Each number is 128 + 24 x the weight over its row's rms, rounded and kept within 0 to 255. Layers, rows and columns count from 0. Numbers have three digits each. The size before them is the row's rms in percent of the matrix's.

# down: layer 2 MLP down (transposed), 512x192, rms 0.369, rows 416-501, columns 144-191
# gate: layer 2 MLP gate, 512x192, rms 0.199, rows 417-502, columns 144-191
# up: layer 2 MLP up, 512x192, rms 0.201, rows 417-501, columns 144-191
down416 097:091137144123105131117116114156151177106115149086141178114156162152127130161175082090153153109107117130141119155133133114084129141141096150149154
gate417 096:106133148174101128138098115104127100112119108157072122108146123120187126140173120149146117166128133155166140117152117109126145139145093156111138
up417 086:153120112107120101100138100110137169116106102111120151144103125141165106091158119086108084115155135133134176101146121083133121127122101165129121
down417 084:130119083045148128090142116170148160153116082122122141104120147112104181068161169117105140164117128137103157128171113122126116144095103134123122
gate418 097:114124104163132121176067151125133107134104075128129104126109099132129119094110153128153134104170085108123093142165114148219128122117167089131120
up418 096:120128105156128105146133113116105092111125079165126115103126114123148147132148079148140131143096127127153085130141161163160156096114175103148103
down418 097:135147084129122104070116123124143137089139092101164127093095073141149110131151114118119169120104115125131107164161109124125145139141154097104163
gate419 115:117166128160125120154107129119131153138139120120122169116160146102126098128133140123161171152129107148124126114107139122093152130106092139092131
up419 104:119104133167111141113137117124102082104107155092114126138137102153135112121166167102150100114129113155200161109171151129152105136127134180107063
down419 100:124098168148106124187079144121130144135108153148186155084097130091139084128144162160126115135180123125111129132151122145158182126108157133129135
gate420 091:104136138137115159157100138127061123127139143092153085151173161133128135143092139157135119113126132124120115122154168083148136152141123137164145
up420 111:111117139111135169148092175133122128126170132108132109112166125128139128147123122145156096101121109143119113145123165084172174134136112143161163
down420 107:125158127116107190143167179152110153151149151117159103095145117123130127145096125146097117118137075103107136150116150139131153144130125155102157
gate421 108:162132113139143138102172103155106114162066118152096102151106117108107120167127111140149131174095116124165127131132122103168126157083118154145077
up421 114:181086114089119131172111162116175159118156145092174115093143091159145116120125152132110132105153178169136162130146137130118131095154118131124150
down421 109:137099124103091100130136157094140116110150136070171107125110097160161113130131133127109134167158142144121149097102140124141141132128084136153148
gate422 106:139098139166159096127123156122090108115146145124110132090126125138126137103095095116201146129129103064084129130149093161121138139145139153136102
up422 101:059128102140138135171145139117120135181159143147141098092119158160126130140144113153086170104132158088106104186092137151132182110133174162129146
down422 099:165128146118127135133134138111139133089147098121087110118134151094111206101120100122076141124153080101131162106108156198147157091144110116114135
gate423 115:125140107145089129117161126125144118142138127128123141170139114163148098107154093130105132147149127129161086116142133100091168118118145147121135
up423 121:125127133140154138136107142119150126172107154148113090117176144148134111086162117111123081168115085134170098111132158142140124115165105112098128
down423 113:096113131125122185113095117122130138105135124145098130117158155156153133118176097123115070181137139099137102104126128138124111107169149142111148
gate424 081:170122152117157196161115148109122153124143124091137097124167144175092162106122157136168149121137150154118133131137078156094173143105154140099097
up424 091:123135112131150152164127162104146157114127151104199150184165129104155141114087094188123145128117120127089167106127131113118140146117117140163111
down424 103:084109120127117128162154123137123119109110158164146147107131152128119145096075128158072123120114131108162146174143147165142096136127132181157109
gate425 098:164142144126137117065152108119114155130128090121119120106125166135092073091148124178078120139148142135096139098114142091126146154144150141121137
up425 102:118113142092113164130126095067138147149154130111154181149108149143106109114152155166078125101175152162135115140144136173147135107156129135112147
down425 108:121147130091152103102141159086119151066153152122145169095141119090094148143105155157135126122151138154169144153102130150101135131147111099129144
gate426 101:135113105141116098126106102087120121129098160142078069110114117124132076120093165166135144147139139119124105095112120119104106121114127122145137
up426 097:161162084133107071133146149128149141147105149123110148166145166143172068119095136094138103181132120134132144137132124108103138123089111135094098
down426 089:146109125115124162112129143125113085143135112100144172099137100111106129154128165166110107088145155126134126141112143145127125121115119110115176
gate427 102:116158071142122117133134122159117101138094150112144099160127138105170139091090094115165128101086105121102140112096114124114102128119128089108124
up427 094:173121173137116158153162139117122123122110103126111186081131140150115144172149139123141119144159123140138091092121117097147143149153126134130191
down427 106:109104141138125104097123140131106089159175131111142126130165147112140138137159110112065185149103153124125094093159142115134124142140091133127093
gate428 120:181160146070155115169120156116144104077154095138145152109128067111124149162116112137143120128113116135080128142107146171108153127104115176118129
up428 115:187140147074139124155128122100178120095148102111177144134128084150128179146106154135127118115150126138064127152146134136074178129134162174150133
down428 109:103116074154091112091110120089158141143135119142114136136133139163161137104130143150155130157151127166138123161152131118117113093136145107142098
gate429 103:141169113148115122127130126147111129124132136108145063182143065171157130136118116129138136187108163150155099112098105084091126116105144136124117
up429 098:086134143142141104145081100140176120149149109112137161132111137106140157153155116156137101147107177134134143127138128134132110068143147119117121
down429 098:089191089124099139156131113125115136138167109101143097173080140150106089126112123157137123155098165129116131129088092116099154139135100133116137
gate430 101:130124133133095127082136124104139105154125133129136136108106150137137171143106149089118053119090090121111108105091111115116158152151120179119151
up430 093:135141111156178148105127119120101132118138128067144166094114149159132123122123098126161083132113167121121124111076137123056151134104129121131126
down430 104:146136101155098140112081124147077143118140132150138093142125146160100126122137062155097101131131153122132085131096069118104101117126115129135126
gate431 100:127124111129116094139117136088106124112117139159163112165137121116121120097132085101120082073146096178144115091114127105110138120112132135150112
up431 108:099140080159101109115126153097082138130090153141116107154121137161136176163111087106093159061123128133149123124114107132152134162139149112141122
down431 098:132099160128095133149096130157083088164081168138070152123163139116110121111129138115116156090093109108159148175109145107139117171108166123145129
gate432 101:110154122128142139147095113148108153121130093143099114111124123146142141128146117162107103137147157134098130128160125123126156131145138090151120
up432 089:136159112148088146163119117145202169124138120146158124086180109165177132142157097129069124126154156126174127128135082096131135080151138120130099
down432 092:123149128167163112132120132107107131135154131123129144111145123145110122115179105121163127123162148120099134148121115151118127094116090162167108
gate433 061:139152108112130127169122148109127147137149124095128082121145146139100135122115136174200092151102102113128120069148100135118115114139120138127134
up433 070:115105141140139106150106147133132129104143117099173102138111083154115142129091133135122127128146168129173062111126112156122104156109098094074118
down433 086:140100139110088146140120124123108181142126133122100132124174106128114122106157154112089110132108099118140126154133152128092154144165112128139139
gate434 095:127123136127093149097105104136109166170140142134119112158096127115145153148104088147101160120094128141128124135149120099128141183136115133101154
up434 098:103155112148176122145130114099080121071133117090123107121143118114129126095124155102170115094140116120147105104111137140143107139099130160123106
down434 097:099149104130108095172139154105113103121125116143138126134154122121178090116126159154115145159141097091111174105133121167104168140164163162129111
gate435 114:136124153124155153121158123096118164160101189134107096170128112154120071143115132129173122149118137087121163115132105148103116170162128142110107
up435 093:120133132109113117132117118100137154102078119125115136149167133142135119100134120123120122136104140159105132158115136133141125135120103116131143
down435 095:115142122104169107144141107112123154155116132151115152139119089107119138109160175105117150116089131155126126107146078130116089137146116122130126
gate436 103:181095144156137124137100133141165114138130153112124122127135137143111124106110139140134124187144111165158128130079114146112128142147142162104100
up436 093:150138170132155130130192127124149110126127169104162136178170128144137137114087142177171125137124140138088111150154111121113126126102146119114134
down436 095:157143139180118122102174150130147097116157112098149123127122108112149175136148133175104130127124107152119126114099087114150133142125142128163105
gate437 110:144161122151138114150122164139177173155137123112128122157197141101120106138082125166111128128095197131148116126159154156151131106171148144086127
up437 108:107140109122145139158116128121128126099138138130127106108118110124123146139140127144100129094114149087124123103139131103137148142147179129107138
down437 099:156116121170132114124146153174128153108137125116119114126112121103140119112103156145128086082119149087109137121153088166155101166151139146080138
gate438 105:120121116123148133142138135124100138120149114138105148098127147124110118142156115148149134105110115111130154092155114147152117162127131116121139
up438 097:090141154135088102122116160111124129112098113123088113131098124161099125118140168163142144141145140187117107148136130095118122087150126118161138
down438 099:120146145157120118172131138118125125117122122148108106120112159089127153201155160125147122114116154157108118117136119170089140166092115125140163
gate439 102:114107154092131146117078111080126147169136137094117131207141097121110135117120100149094080136131136168135141126136088129182153123180131136125138
up439 089:121131157124119175110110126094124154148164149116097079138159100141083144109113115148112110142139149133105145143116142139143157127154118128103093
down439 091:165113100165156130091115090104171120083181125089123158152122118121107111164089110132147095095116146093135138140095127122110121132129113094108132
gate440 108:152165168121149134115139114090097139103161130120141126120174124180174152107128145145154128110140127155131135093111131149092128100117128151101137
up440 096:164170105109130119139118145049123103174146133150120127130126111135143141123149147148140147165125131081102153163139126130118123092134144112111173
down440 100:132137145138109133115136082107130119122155088109164148133125141166117133142174111128131088118129145120165147127115131160142116078145113160105104
gate441 091:122130131121107111123155122079156107113168152103141114112132129156148111087106129132113132165095099132139162127127127122063139142120100149125158
up441 081:145164175125129136146124083111147141128130162088166126111149153134116136079128082098112138136123140110120110139163140124083122142113081139121124
down441 096:126146131126109117124121105134142133124151129121121124157152149141108121108080116137111136125114157085140182136133197140073121139122134090117103
gate442 095:120158172134150150124147091087117133157101161111077116147089113121132144163145144147132154086135088127119148142172118109137107130113117148101109
up442 083:112155125115117146107086078122120114120123118096115142115137126128137123113155133134167085129137111161120109094149120129168098112128113162121149
down442 092:146102135145102109128138106153138139077125136125159141135127174126119109111147154164168166123128139096159078116161149114144092102120128158146120
gate443 096:114105138158108158118127159074168111124114139150157112148166113122178136092179110129132111156147121145131113160087129109121112177131135176132122
up443 094:143136155179123182090085146139138126120119146131102150092125100096116138136107125135145167141160141116114107137123120095132096170132102177118127
down443 090:122134141160130122159119098123110123134117110153156126082098101149110107114149106137136120152128120105090168123143112133088126106144109131093137
gate444 099:171155140119086094083128197163105129147121160118174125110169140127129141107134107115105114116112172156158092129141140085157124119134152098093143
up444 093:087115108148154132169145114098121152140152052172122084162089151124122121126149138146151121139124145115093116167121114153125148144176132136152124
down444 110:147148129098121127192149125094110110135152106139141105159106153121138147169147115141137159139096135134140088135107127114133133079186145157134116
gate445 106:140166137161147118106181139116120123125166121119152086183180129079132135119143095132134107156116159121144159127103114114140121108121119136106138
up445 100:092140172139158124132179136115131121165130160147125143128151150137128119152163129079110112151102116113113139156096116152148128143117059138127148
down445 102:091160126147147139129134143132135123127126098076102096081134134124137134130129123117131078154130136137136144137107104157147107105156112136170158
gate446 108:146155126172161094094102104092069148148136162116087119160149125114109107117131101107117104129122140100117130113138110122117122126138124145123122
up446 110:134148123113141146144121146113123143147153137107150133123153122123188152137136108131142171113121102089100140128099126155138158104147097174122121
down446 107:119140125140167121130170151118108151132141154118113191115109144105135133140146127150111144141156107124083119141131116137133135092143061090176134
gate447 090:154138154107141151132126119121167111140096086124198129123131131077137119126115153115079131132127096155135128115098140096151151140103145161151159
up447 116:112118086130088091111113124149089137104139129163089132139102144141145128169144119118162094114122137102132170124163104129135140143135098112113105
down447 102:104138104108105078135135143141127134104131178130100175126106120148127119167150112100120147108153095146110144136123116086076160144133100105117147
gate448 097:133177121103183120134127175124116111103164116124142118107109113094098134151113112162113142106070163124111133135107100145111121154095142138142119
up448 101:138138132173104126130125113116130148148134123137118122139152146145114107094155155111119131137176079155174089108151149135123140089129140109083099
down448 102:153103107167095123140136161100119114189090131095104099166132095102133137146128133150125131170185110137153105115105143105143129136167100085097171
gate449 104:134145130152121089145126143120175123164119126071151133113133137108137083124116151150132112121109096138185105137139140121143107161136133116168140
up449 111:135142134161108143147133165125114135112151142135109105096132095175102136054115129135180138147125168183129124140141133112133110118084135120102096
down449 101:128121091094119137119123131133123116145135128101123096102154153090085089131133070131137103150157115159115110128079129115127081148105134166110129
gate450 099:096121127166108125107135158108114114126142160125107108115099135095140126140121114095138131139154139122169084088130137104169101144134139149127123
up450 089:126108190101114142128139126167074089100086152115132093102101133147130135164128109149176172131129105163131138175161111105108132124127100100106118
down450 087:139155163129119118164135134122131127158099132148109118143154142183119130124109161133101129129055108129140142130116130138094170135120115146126123
gate451 086:180110140146135112119119122104139128113160131163157099160173132143155128115143127109167102159132126108139125126145118132143206137099090148112142
up451 094:085165119102119108135156111147127126169090145094109159113119121128128153163120093120107140104081137095120128102102124133110024169123138123108144
down451 096:132134168083156105136131116121081097136171149146118087118131102126121116114099115140166165159084148117124121090101093126130105174128172132103126
gate452 095:158165116117132104090142145071132140141139140115166130176194147138149111131145116153115126140118136081111120128104177116155160155158137119147111
up452 096:143125147109157101137134165109129132176124137088095151113128121120168119155156111115121116115107147100154138141135146121152119098165106115174094
down452 103:102132093103132079130089140110157155133096158126126110111136128139139161140141126105127168119135124107136133153128142131108152091129139117123104
gate453 094:078155147182130125106125128147116130101119151149125144094182143176136134114168086183120098159137117119094129110115078141102129122111123137123128
up453 124:170092104086121132168131114115114132163130092118108115141091109074134099126104168070151137074137130140130122137162150098151134140149127131145139
down453 107:164084109122132135122152176109116141141084156130115139120118120111147107124123180138125117145157093131137139157135161128128131126128102116157149
gate454 096:159111143149135105125139141101170178084131106137089120109118104123123140116173154135097133133106116105143152120102080116103123133126114147105135
up454 096:094149141145148143138153086129098090198138153120167140154159126128140100152103098118116132143144144165144079133135136124111120115125101079174112
down454 106:134067143099131149126093096098147086138097093132136107131160132123111138144136118090136126145136169132112107127147151135147148141135138134101114
gate455 104:139136118104107158148079147086133113133121145127149125154110127147138127154115145121162163129131125121097098130147070103137143118124131163154121
up455 098:119098098141074130139109161109127115098125135128135103144137117149144142148142123108173146137117153119119100116128076137097156192126156123141107
down455 106:130104104121100129088083125107141142116130100104134123136137136121144125094142123116121156124097173127183070109119109079117103155119108106136126
gate456 110:131139131119123116106112156143120124169143160122138076102107142133136134132097122116105098111121082109122125107126166094141094155126118168137137
up456 108:109150121158110094091131140115079133137150083109130107161164105153163133157106099105146131161118120136118108117180159110129141118157115126124117
down456 096:148142125124127157134095100140106116127110078144126141151161154128115129100125116118129100107139177149156124149156135106129115136146112132142148
gate457 093:203151133115149107159128138154109128113162131117117153120088088158155124119106128139110117135127106185098114137144070109159142150132140185156135
up457 094:126091138157148151149128108133124086090124140130094128091129133106132130165112127108125139126063129112084124089130134145096110124113141120142096
down457 090:150124162103128117119126130059140108110149110109132143135134125104104106098152142111164125094104142129119097106160119108164119137102127138162113
gate458 085:164144141140134115147101133120128122107121080131115096112102123162120131098153068127143145156129135118102148128159125157139113139124133110130144
up458 116:097117124108113115129162129104109150112105176130112165130156131087147132176094175120104130095128122120140124105090112105134136112142124118128079
down458 101:134110155112179103123129100145148145103109125111118148124164130113134138093115127117154150114125132145126101117106100150082176133134115119115123
gate459 099:145068098139078152133116156135102147106180103108115121105132126095151135120123121156114122115109134142113110145167113154151135104112161125106137
up459 097:115173139105153117122146163154151089167121156165113135131137122163096136137158133122134141111094146107174130129074172137134091157133118112115133
down459 109:128113166143104134180144181141125100122152076110139143116113135142105116149118160156120102149121118112060134090124141125120114149169123145083143
gate460 110:109097140128138095103131084084176160104134101094119133156153122129144117133125118098131098097160137150143055103127120140136125090147130156127117
up460 099:147119117116175129132098135141178124109121105175111148161118119133114119112146163125159077177120100117156097156122126139102161126134106089143121
down460 097:113135123142121121152129125144116109140128180135126079171135129107117147113139086142148167079142147153127146143113167107113109165152135111154109
gate461 113:128103146133103098079122129098130105136106151125092107157149101128148123137169116120137130077131085151123115121175125152090099133155131114141125
up461 107:143099107150083103094127141122114116110104135145133050139128113119154118100168099103103139120130119122091126133129089156123133102148128097120134
down461 097:185152135140095129126105117134151145095135088156146114116139078112178101136117109119115168128181146123115145160138140124118155127119119122145113
gate462 122:138079154100124136149115140112134121107117102050071131158136131107164138145139139145160173142139111135064114108193090175124138083159091131168136
up462 107:134102140109120155102122144108165140093149122092085112113149122103157145092137155102134117120162126158109135116137145183129182101139131186142115
down462 095:109097109170079142088105119134147160144143136121138100159096104096130100116140113113096142083182125135153067141103157102147136105134175153174139
gate463 111:118157152160174125133101099104148107151118120115117149107131084178163157166107098138124132132154126153096108085168149101110153140147116115159153
up463 096:129156115087128174094121106166108147185116106104178120121121165146123128145149143093102118072156122130123142120084114142124171143118126149095140
down463 097:113186133106138153133147129123123108158107110139159099188142128097114107152127113137110137084123086146091176152107073103171136140134117133136151
gate464 098:154074087208098139156123123147157111105132093154177107135121139142170114107163119119113137111151148131131155081135140142125135099123148138139120
up464 129:149058103167107121162122097164140122121125069152146130086145121159117133113169135105091123122154138152153153120143137130112123117108135130140114
down464 112:145099128152101125100119122157104091158095127129104155135131111177124135116166154124156135141129095126163100116131141147162153097116138101135137
gate465 094:135144140116127146132112113081093113123179072084114120077116136160100105098087100114078137141147110114141151161135108128097102139135147107096092
up465 088:121131122130132113123109074106125127131131143124111149142129102131128126122099073098110131123125122109115114149089120150103136094142081122145080
down465 094:100100135087135119136099129134091125135135120136094160126142144149116122140113145151128144101113078127142142139154125143135109103186100149103124
gate466 098:116116094116127125151152144138136109109108097114148148101149122164143142097131089162125139111093129144147112122169146135119169122104126141117146
up466 092:175108185137126153116127128142140104094101179111161133149126120117142133178129143120128161107195141118143179138127151094119089150155136130132110
down466 098:125154109124146140138121167129100116106113163128173110169131133166180112127179133118114141124126128095176165146117125124129161163103090120125108
gate467 109:163137167153120121082124108091096135123142167113134110151097122121113146133168110132116099123106100127089151146145120143132129122096123155080090
up467 097:132122141125142126161152117164099137123139137126168115099137100109115141098124130114103121096156116083148103082122125117116120129159096118139132
down467 094:093143150112177161114138122120117107113084126116118139131115145166120103099155093125124147130106126164167113170110110125130096166120116151084121
gate468 106:111145123133142082125088155147133160137154153119161092146154096130120068109147144095161168121145110158152112116095124149130107117132073144161110
up468 111:156062128109110130143158157121125114168143082140141175094136140100148158126142144113112147145141140111124116149109159148122149124163217110171149
down468 101:141110176115139164155102129151152148139133109145145136117149135134115115088129153155133143139096128111158146115097111155144147103154119116121169
gate469 095:163124130206133147169112113114152155141047153098121144113129142137112104131158173097140088154116093127177122127126090102117117126070089102153100
up469 101:132105125089138117149098145123154120120120127096159122137108116126139120130156113119104111155117151119137161120184134083121084178103134134124126
down469 097:122076126123135129132106140147141102125131155111141131165132079135193129134156109134132127114145087100132159152108136154136113103131085132165127
gate470 103:167099136144100161135157151143114144107084135184115086109122116123142077090131179112117098142089122129118136125133130094123100125122085166076151
up470 111:134155135153137112115130103097151141168164139091137141134152122117119194066098125179102129126179150150156114121136093137130120101117166101140105
down470 103:111174148143145174134131127129122120072110129140138133142087105141101176100086138129150101134181129136093142148131172146110137128131121074108117
gate471 089:155121127115124175111087128103118093156112128081140130093123115156156146169113102151114068168144098126129094136134099127097129116127114161138112
up471 101:126141115168096137167163130155111158108107119156111124131128135155130118107150114115128155112137130112093132082160177095127144143155161104147134
down471 099:131138079095071143139095122146142152153132123162128150121127151093154110085116121105110118102083148107111169147127146130164148119131117121119107
gate472 095:177151088121139153144122101126124061132199141151145116063113093145159147142108130114144139113140101140114118121158095119114122089145114153132111
up472 107:179168148128095159088143152143116128135106128102128131121091126151106153172111118159128161113107148159114137115103074158116171137089113136187108
down472 100:124118126111178127159123127126151161095119154123122146092146088119100134128135135128150187144110169164107130117137144096101113141128133138143163
gate473 118:141115148174135134139096141102129104100107165150117146117185140135121108114152162117144137149129147101163123082153100122135131127130113173123101
up473 114:125128102146168172156104161110106132113156092086147086112091109130112143135100122140105128157144097093082130130143148136127151139142161097115118
down473 109:121172164169148148102110182122108153147139103122143124166124132115174134101107084145128095119108149131171122124178097156137139116120163141128115
gate474 098:143131153127085136152118196105104134135136156117094125076180138117131113127127155128129083151099079119106110124105096146082153116097134113061162
up474 106:105140103142130115140150101153084098090154118137152140154129091115112165109124106138121145119126141129132162126128162144145070117149142160164108
down474 102:128106081150128157152111177128101123098152124147123133120127128108104166117121127077125101124151112109113145158135104152146104145128110181120106
gate475 104:142165127125092152108135155083124127154177190103130125138142119148133141147081098106105121117156171122131123080142124131117137109124114135126109
up475 096:109126129142124128187138127154147129104136109125160099163137164133137103101117134167161144140163103123124136180133112113138099133132097148121146
down475 097:139104122146144077147125162096108115109099115148143103115154138083112117138160126128157132129151145155136122145181102133117119158132107164177144
gate476 102:148149143138128098131110155112159170107138127114107133131148091164120153146090139115125136152108118122130128112170068135121127130118141168135142
up476 106:148136161126104169123117133130121180100101119174072130103130125137127119113148151140102158164128116126096115154138104090129153165100133136178104
down476 105:130103122106132164125149125102150122134134100122105120151132104124118134120109111149117134178092144127137116126150143092125134127166114121168167
gate477 109:149129147104132093092144140129159160141169123168148161127138118099162143130142131137084136091102157084080126123101131152095135109103136115126153
up477 097:164157180139180121121148121117129116105141163139140125167158111093141129129121103118105131145083137127095139157117161166117057113114099122134163
down477 100:121110104149115133135096094159123133112151106100096136154127133114112126142159119144121164113142139124135125120126114085136102167144125157161136
gate478 105:116120128132147140119133135117121100111085119150139134133092128117138128126117110166092111124168157108102116083063149110112121142096143113138099
up478 094:127117104152137152129102106150130065099138091127169125110131132126094153148120144149140144128095158138127141100085128085140136159132111086136160
down478 102:166138092110134120099121102150122069122109105138089145124157139102137110142115127150127134135157160147106135129147113138142126117113140115127128
gate479 099:179137109195143179130124129120153127107173175111112089108113120125142125136122061143138129146153107129134129145123119114119111147132101158114056
up479 097:132154078145134177124130103089130144144170150164115123172120106132102161147120128119114132141156106113108095122142136145155114173124138144119131
down479 097:118147098113083092130158105093140093151102140147093092098145121110139128141099107111139102129103110166162150138127173124127113138128172123171123
gate480 113:108155100142125142162116101164095123120144116079162121110126163130116133137123119149131125127105119137100124126166163125088134134117118120158154
up480 113:095130092113120125129137132154095145136155115095142150121140158124099107157079140139129169109135151144102100135136136149107147130123122082136164
down480 105:125118114148115144121116094120161135140161121104123130124143151161165142124122153122121081132118125110108145130142139091146127095133095107131137
gate481 082:135123117131114181167110138086141110118133143106132169129127131193107143093137148119153113117115115121148097108154157135106145125147118142125140
up481 104:157116124128132128144095159112135127119093117149126130118143130147108123088140094114134125157185088135136082163121184156084125121152107115153131
down481 095:144106146140101145113091100127126110104150089104116138167138144135123127129118130116111193143134123109086087151126104122152133141108130139099104
gate482 093:129108107098076113152142177111112130120158120105126141160101151095148140158109097128148105113157113160124127155132112132134109137096157151158118
up482 082:100102130127093106165142138145098160085144100091100104143147128104127125195127126156138151095141132129121117133101104105173125127101150178108152
down482 094:127126146106091119157150138135138127143093154122130151131139137100148162145117082106144116108145129134119146165125072126124133131108130130127132
gate483 113:139132148077124148142134106167147153104161105154120112150118130152137087162152130142163086136136136144139145110115122116057126126124118133108152
up483 102:140129103116157110180113135172151156126138146112118116164113100156153109172112152149149103164159123129104130127169110130123110091165132128113112
down483 096:116116131097123128141120117204140137124076146121113137139162159129136087157161152117123140122153113142147147105124182161130102128114097150174113
gate484 092:123162150130142138102167104145125166156121111131126134092101133119162168147140068109127117141140140119141147142133129171128142175157130120097128
up484 095:143130115106112116112111136110120119089105149135135140130097152153128113143094170119114139113130090156131139159110139096119084103143121140183107
down484 096:126125079142112096102109173092149112105128129110123150115128129122146111148103134119129132158124149157145117169166136159141116128097122116131155
gate485 093:136169150120169144119121129158148146142197116080116143117134152124129152115094169114126094126119099130090108128121105141125104136064109154087117
up485 115:164113142120127152115147112111099105126144143134176150119136132141139148125186112136135111126102139133140150134110147129110086097151130147126128
down485 110:126124148125105107122141111151107113114153168148132134099142131134170136155115147116152078146130155142105133088119062179092103105111118137118119
gate486 102:111139121105050169153146125055152138127125125126101113133147132144116140182184136100146154132101129135107099127149160125117118167108106139143107
up486 101:122170144104126152120089120115119141110152135140125128161142111156116135096148137130091105153145104126148139121107130135103137100133128127108126
down486 099:135172140127100093144136163126131115170110135157167125168128080173096113116141144138072121104150120147111146136129101142116091082133173124161067
gate487 109:155103196145159162159132107123106157124135137108131107160170168143120130112133112134149111130106131117112140127112139135127114149139110127116163
up487 115:108158118114114124100098160112147152139091140157091137106106079164160129117113146122120148123148120137133094147163085149148138106141153130123141
down487 113:082142135149143076121126127151084121130088116153125152121110138144068139138167186137114133114156164140122141161164109142164165152135111141117113
gate488 106:111170126140109126113126134146124136121093133123123151120079142129143115136101133128118128079113117095085120070150110138162058153088116124114113
up488 099:151132159163133110127123070142153075127100127120151132173138119134127118138144174172123129140142116171171106157152124082122178103131163147124123
down488 099:125153107137143139165091071118115119157144132103082110178132125128127153134139148097128124156106150107145114073151144180109158141129125141096123
gate489 112:152131187126141114071161126087126134143085164123126091146111117178155137171158116173126156139138175141144148102096110109123125128118138144118117
up489 120:132123143129170101121142087133152143167101132163099166140097095136162122161151093155097177138122090106122063091112119148137109111131105142148114
down489 108:142105085194099130135127129151136120147136132161147106119127110104123137139111143099115162093120132139142104147094152130102132125150119144129115
gate490 099:123100072101121153151142086125152121119135116139117129108073111167135120119071101073099144106154115128082112108110107112111124136116174124140126
up490 094:124100112115138132136119121119121152155105158103144165158088101134087150083145137101169148139135155165121160113110148154148123128122139154145156
down490 098:135146149154111106130155127110130096113121132095098130088085120123150100118130113144154126132136153168115149116113147135114129116063119103155160
gate491 109:119071113154184127149135134117123121142136112156142170133114122132102120132104134079132131130154101121109141107153108148117102130102104132095135
up491 108:117117151129146147118112146090133120124119132110127119148131154099149166121096132112133111118139091091136138106147158115151154115111132145084147
down491 100:103092141157131140099114137057136128117187114122131126161128128142139097119129150116128103126060118148121136096138120125103089181138165110103143
gate492 109:133131098144126160146152132130158111144151127090146133102167121140150142059095094144061099115118111111130114113097102125123163105163093134126171
up492 098:143127124135106118122125136171114131152124160121126109127177115113147108112076114177159125132107132156156130166119159134173113089131112133141105
down492 098:161108118099145123071123124149154128094166144089120178093126153101145110110141120128138171112140134159113119132110150141150142143109095099186143
gate493 105:134134118127092122156094164128156110139127107093191120159107131130120136148121122126125075095133118125104121138154102126117095140147075175127158
up493 112:122141160159128173144102128152156121157135173084187100146190148167118120138108116100119145086125158158111115082160134132104174162146162145128133
down493 105:105098133094130181130150152108127133090166179154134127102106142136142095132118135187128120146119149129100116100117102135109175112114134106156107
gate494 097:183179161128137121087140162125133128130141128118108113145137119147128118110148138153112179116140093152111112098175102131122087108118130140086171
up494 097:105134137115111137116101158141110134092165146108069121131084087125138109141128087153127153130125123106074104117117071170135140139113148132150134
down494 105:173154108131140134134110095147156109156124144163148126152161135129131153129160098131106141117130118154108126116135108131127060128106134159133148
gate495 073:140172124129166091099101167118108153105132124128152121148108109124188129168090087168098119123148128150120132139101120103139161135148108119128097
up495 086:138150118126142103111093125130156114133161094163155102132100130130188134184098109138109112151145128119101157121120143132119137132147077150106115
down495 096:148161127076109099175112135114124114121122115120124097152159139129140127181119127128074120150141134179131114123142075142143119121117115127111139
gate496 096:098132141090128113139125128137143149129144143153129116073116104118110121146180146104096099147147136128115142133132107179135122166129062168117150
up496 103:138137148114126173106127194125141107132123142172149095170136175164120148139129095107137152124114150149149060174114148081157154135153137128161117
down496 097:107125084167136146094148175097127136142144113109147155118106151120087104177127127115108151117113138156110141150164077130145070127163111116123125
gate497 109:142133148156155127134130073140125123146109102076096138144101125146161129157130133127120113098118060076143124157099132132141125116113141095122168
up497 103:169145105137132143115133168140095122096165118148208081111105123135113123104144167125165112140146123150171164098097148152096129144156141197080113
down497 096:135172131114155110147119174114100086147137131135137137164159142141108136140116142161114074150112094115140119088137108170113118150103145131119133
gate498 091:102140114133082147126145085113110101120132104143181138176134108123148153144084150141135125153166122113102109084133150124201132144169119145160122
up498 134:125148149160122103120148112146118084126138158132141167139095135151180135211096134135156120138128127117084141119120119127126119142147129131128123
down498 121:136111156135123149132150105117140089125176151111141083150125138135138132153124164096112083123126146124101130120135136162156151129143146127172118
gate499 104:153131137181133151178115186156101121123127118117137159146175152114125160138109164132087113132134136094172128131158136131158104152129157154126128
up499 102:125130126136105161180140122121139131110099148159101195159179132111155140127114134188134143132088185143168120154148122142151115120116173136128120
down499 098:173117123174154106094106139121133101124130128169143164132122127146134122152124136125127139112122133131109114171117129128159138135120154144156129
gate500 098:117121089124127157120109122127122116158171112111170135083117152090103165086106124119143088132112112143150130151140124159137111184161139178116111
up500 093:117121166137180118132101119111154158130126104098155165122139114146095087120143159150132146117137141145118120106162178140092164143115148079143147
down500 102:147135119096120100169168159121072146106141147136139125135119082145137133093173143138123128148144135070143147134144129126159155122130119112125110
gate501 105:124127109131208158150145115091114127141159119141106132115123144162097142150141159127107138135100087145121154098108159161124151128138143149062159
up501 109:174091088144173173136136123113152114125136131166152125137101139153089150140130182088082147113086113155087167115108168124153118177126142148116134
down501 105:124127109141134164108132130160177126120129157139137129125125095140162147106119110126154145078144080151150118154092087106098089122133125141140145
gate502 097:136132137165134127155119116142147134127129151149092110112173132137143134140134125123135118066157120136102099134150137136108160119136109136144087